config = dict(
    n_kv_head=1,
    d_mlp=2304,
    init_std_o=0.0,
    beta1=0.9,
)
Each number is 500 + 40 x the weight over the matrix's rms, rounded and kept within 0 to 999. Layers, rows and columns count from 0. Numbers have three digits each.

# layer 4 MLP down, 768x2304, rms 0.0287, rows 591-612, columns 1152-1279
458525486529483499463498497522498457497434451411534511531576500511470462359458561533519521464458455513509495462513533508475527501492528490466500479586492534477515441502521440548555490493526463521504556424468491400497507483359497561428463610480535461478507538547514474461525466535463457562457536526510505583486555447549507549514477485457446514569587525460505503470508509499474510511463
544495470533538439480530474543480500561530446485472496511512537540484448479463496506477497490509457414531590494460482483456493505520543487484506585485506470467532469510451487506439505517601515528472510486526482523506535557572502544476462533538451530427460529497424487474510516453446560543519430466456483560558503440484515554486504494474516438457417468473518481485443511563485471503509
530526504443557506506533422525514441459521499547433550522514426489499509468500502502518431512520505553532469475512490503468492588468493532570541560501494436554531550518489526461520478522480545481507518488504438519527550512522493512478453538548497509525555535539519559536551461427438515501502479504412481501593443458548501502514541489486460507532501430473484498524445456528542498466465
452567471581560524489531438502446406575529494578546533463439508484448512436464440490391442557542402492506475519450481558508520535475533496483551539457458524564494532562515531455465404534529593495451452542501521479473466506579537503475572540513477478418486499481566503499575517480550495542510437447539577550433488548457564491513559531507453465441462458523424499434534531520395506528528
482534499479527523458497552523492498587546534509465438466480474468490550455522541510595533499447574530497543448464435501541466505562518452419486490485498531511481504495516516570462487525534463502558587492476452548527529459490543527528509529535463513587529484495424526441527523513498526493494503453528532464461446442538515462525534416533474526487564544459461482509551464506438533507494
516536489457496551537447537498437477534478482460516486490510551526493482487455478450433508545492472538494503515544483489487489564478465494428466542515497561435445429486557475454461502533546497519481466486497540479483478556505500515563534533568576457445530543564466514439526504494427487511486509542468494507455508501485464567528475537484514462484510433491541503472462488514441420537511
525464532504515485499568465477536406520507464505477598501579462529468539501498540533493496523529568500489473492510520457508501511527475531508564533530472487527470494491424500488498502481471483589514506490510474588550538527572493518444459485481470516588508439538509545466547456435518530444451514452556411514453465512474492558485537496483495545448521495552535513474477480491472510541486
466473461588456429506493472506503433459546502523545483554499608472528510466496509502496395573517487524526523510498487518519487573572541480493568501440486525542529446510489459492542446465467496427494452397510544561525499515530505416498485515466420512448475435515522546488471459534554498415443466516550445527550527483534473480554512435502543506484430536511512548499522437509491456588494
424538532494482414497508474527437527566504457560501496409468485485487533528467489505494518474470511444490466374506476381519437553506484426471485505520537525551460499470472494520537523519492523445451530469559511513437497499553523491562501573559519525408506497524482533525495540483489519518482464514517529570481419482518491524505480470391517489516489495508462463483474540481472535489534
537442482467487459537479531518448440478471569537512532479532540504527527502498473510553486441485533506518464494545531484437419544475525554516415497503519507451554516586562491505515546466500502469484578452492560466415500483548467484450451488483537515412455509498493479407510545526503466459455468490415483495486501540513461471477522497514529520488511436530549555517477492451493487522532
480528430473522475470442498439544610464402413498422558399558514426485541417524476514523461539472499454530530493531539511507568528464497553560551528463495554516484550530529507507520538594491576513502527573460565496505477451617540484506535564574551502520559467388561503509501487605584552541534559491574484451544512536492443462555431446466504504572565467510449648478564502546562459509548
435494482528449512499512454520415562523448496446457473479509534421446435494523468517397417568472560448513483389481561508460479531531454510568500503492489520535527552546547476549501450539558528535458453523429462512492504508441501466433528522529497530506472556561482550487436501458514515536516432514475512441463429498509523448426467442514459477535599463522510485411540505594482469481493
558472551522514518504505486472505485515562476489490469465447515512463542553498490464541436495502420457498417553503496412529461431497520476450561507471440490512530508571544544464485497515509500560507573497530547521487544452561475493522567501474445564582511479463473491483483528458422557530485500509519501392450463559546506437442479547494522525475489511534535476509496531439598558527541
537420470433549471490505510524492552511431484497472502517555525537472515511485505534480427496483589423500465522557528483438533504486507505502472544539495495513492465464462481495466533503478463493484502495497491512526457512517505518496375530531559523488490510526534483515571440520497443431531475452523488539564588518532490477460551474504520495512534537475541551487481605523531447469532
478440509492462493537452506515481491417468467462496515494551476468501546529492492473558504502460539437574424449459491552371471458514513563494548513485553512495439523479509467529464542496522463560506471525521461539529545508484478471501467555475424472450449533522390521478463470588519533449550511507487475465475498526540470495525524504533508526541487536486512524440462480470401518578540
527530503490448536490451458462426446448453518500575488544486529478443514447546488486437425476493518520548476481476458421547518500467505505537511507506492491539424553474537466532464387536519468487490509493518456538543484468454584474424494546507507489495465562531574521528514463460575518479496510546442470481502457547489517501538479517550540501465430420424429519477508436515520532478489
436492498506490464461530548475489509479491561419471500500501465447513515463531508535522521418536563521452482464578527495507528562474434477532625486532507481499457482510531454553543546454511511452466410472538488517526547501476508468490537439505456522472482472499549466461530540457524464513541495455566466443463513559501549485498519445476533505547469429523505456532561573497522465465500
440427497517568413498501494455533495531435477471527513527522548514532507459498478540436534524542566506522550542524541499489492507532495519523468528522535513476481590533454520574571467500505568539477565486472562449492513521480437546505447554494502438464510477544495475522489488545481511531494536575526512472446550483574476514488579537493514511524557450525518507506523478522523512428501
581549518540501556522470469522469550492504486449529515461520492518533510588519449451509441488545483522505449529505478449515544527466527534452485468477461479503547501523533462483536512493445478458562528499488485497446545505554492458488495482522489498421493596484462512496516577527560486499464515527610455517518468511498489544504511495562462504495472518552494614600462527453559566479511
455484493502548479570494502484590549437419542475494479508456476536578517438452432484551438560547494470445459458422446530509511493430538487548505474509476509474545491509598504475462531472475467444525475436486584482465547512481464467486533454444603413442485469487545516428485463490452478456507511520515490437522425503503493567538531471482457461519440505473466495454570490499544474508528
466483464478434446489507552535603563546482507532471503521466533514464499537510495454446474550493462413452489459500529453549500478532479519488511477521501528464509475536441482560552504563455521443478472521448509529523576492638556466543470462530542475517472443448475485563478455445518475503496498466422481529525653433512376522519540473550514511491420504527410473512519543505535499504503
502489522498523518432536516487437466557530544482541585467552535498464484565525515530492560613550519534489532455475527492483569491448469479450502520491547495496452510477504481475518463479558506479537465511502562426496437516472498495485514472474541548487516458447491479547467505511473496505521520489516520487539463490451495533478524500489477536476503524436499471456546509515526505465470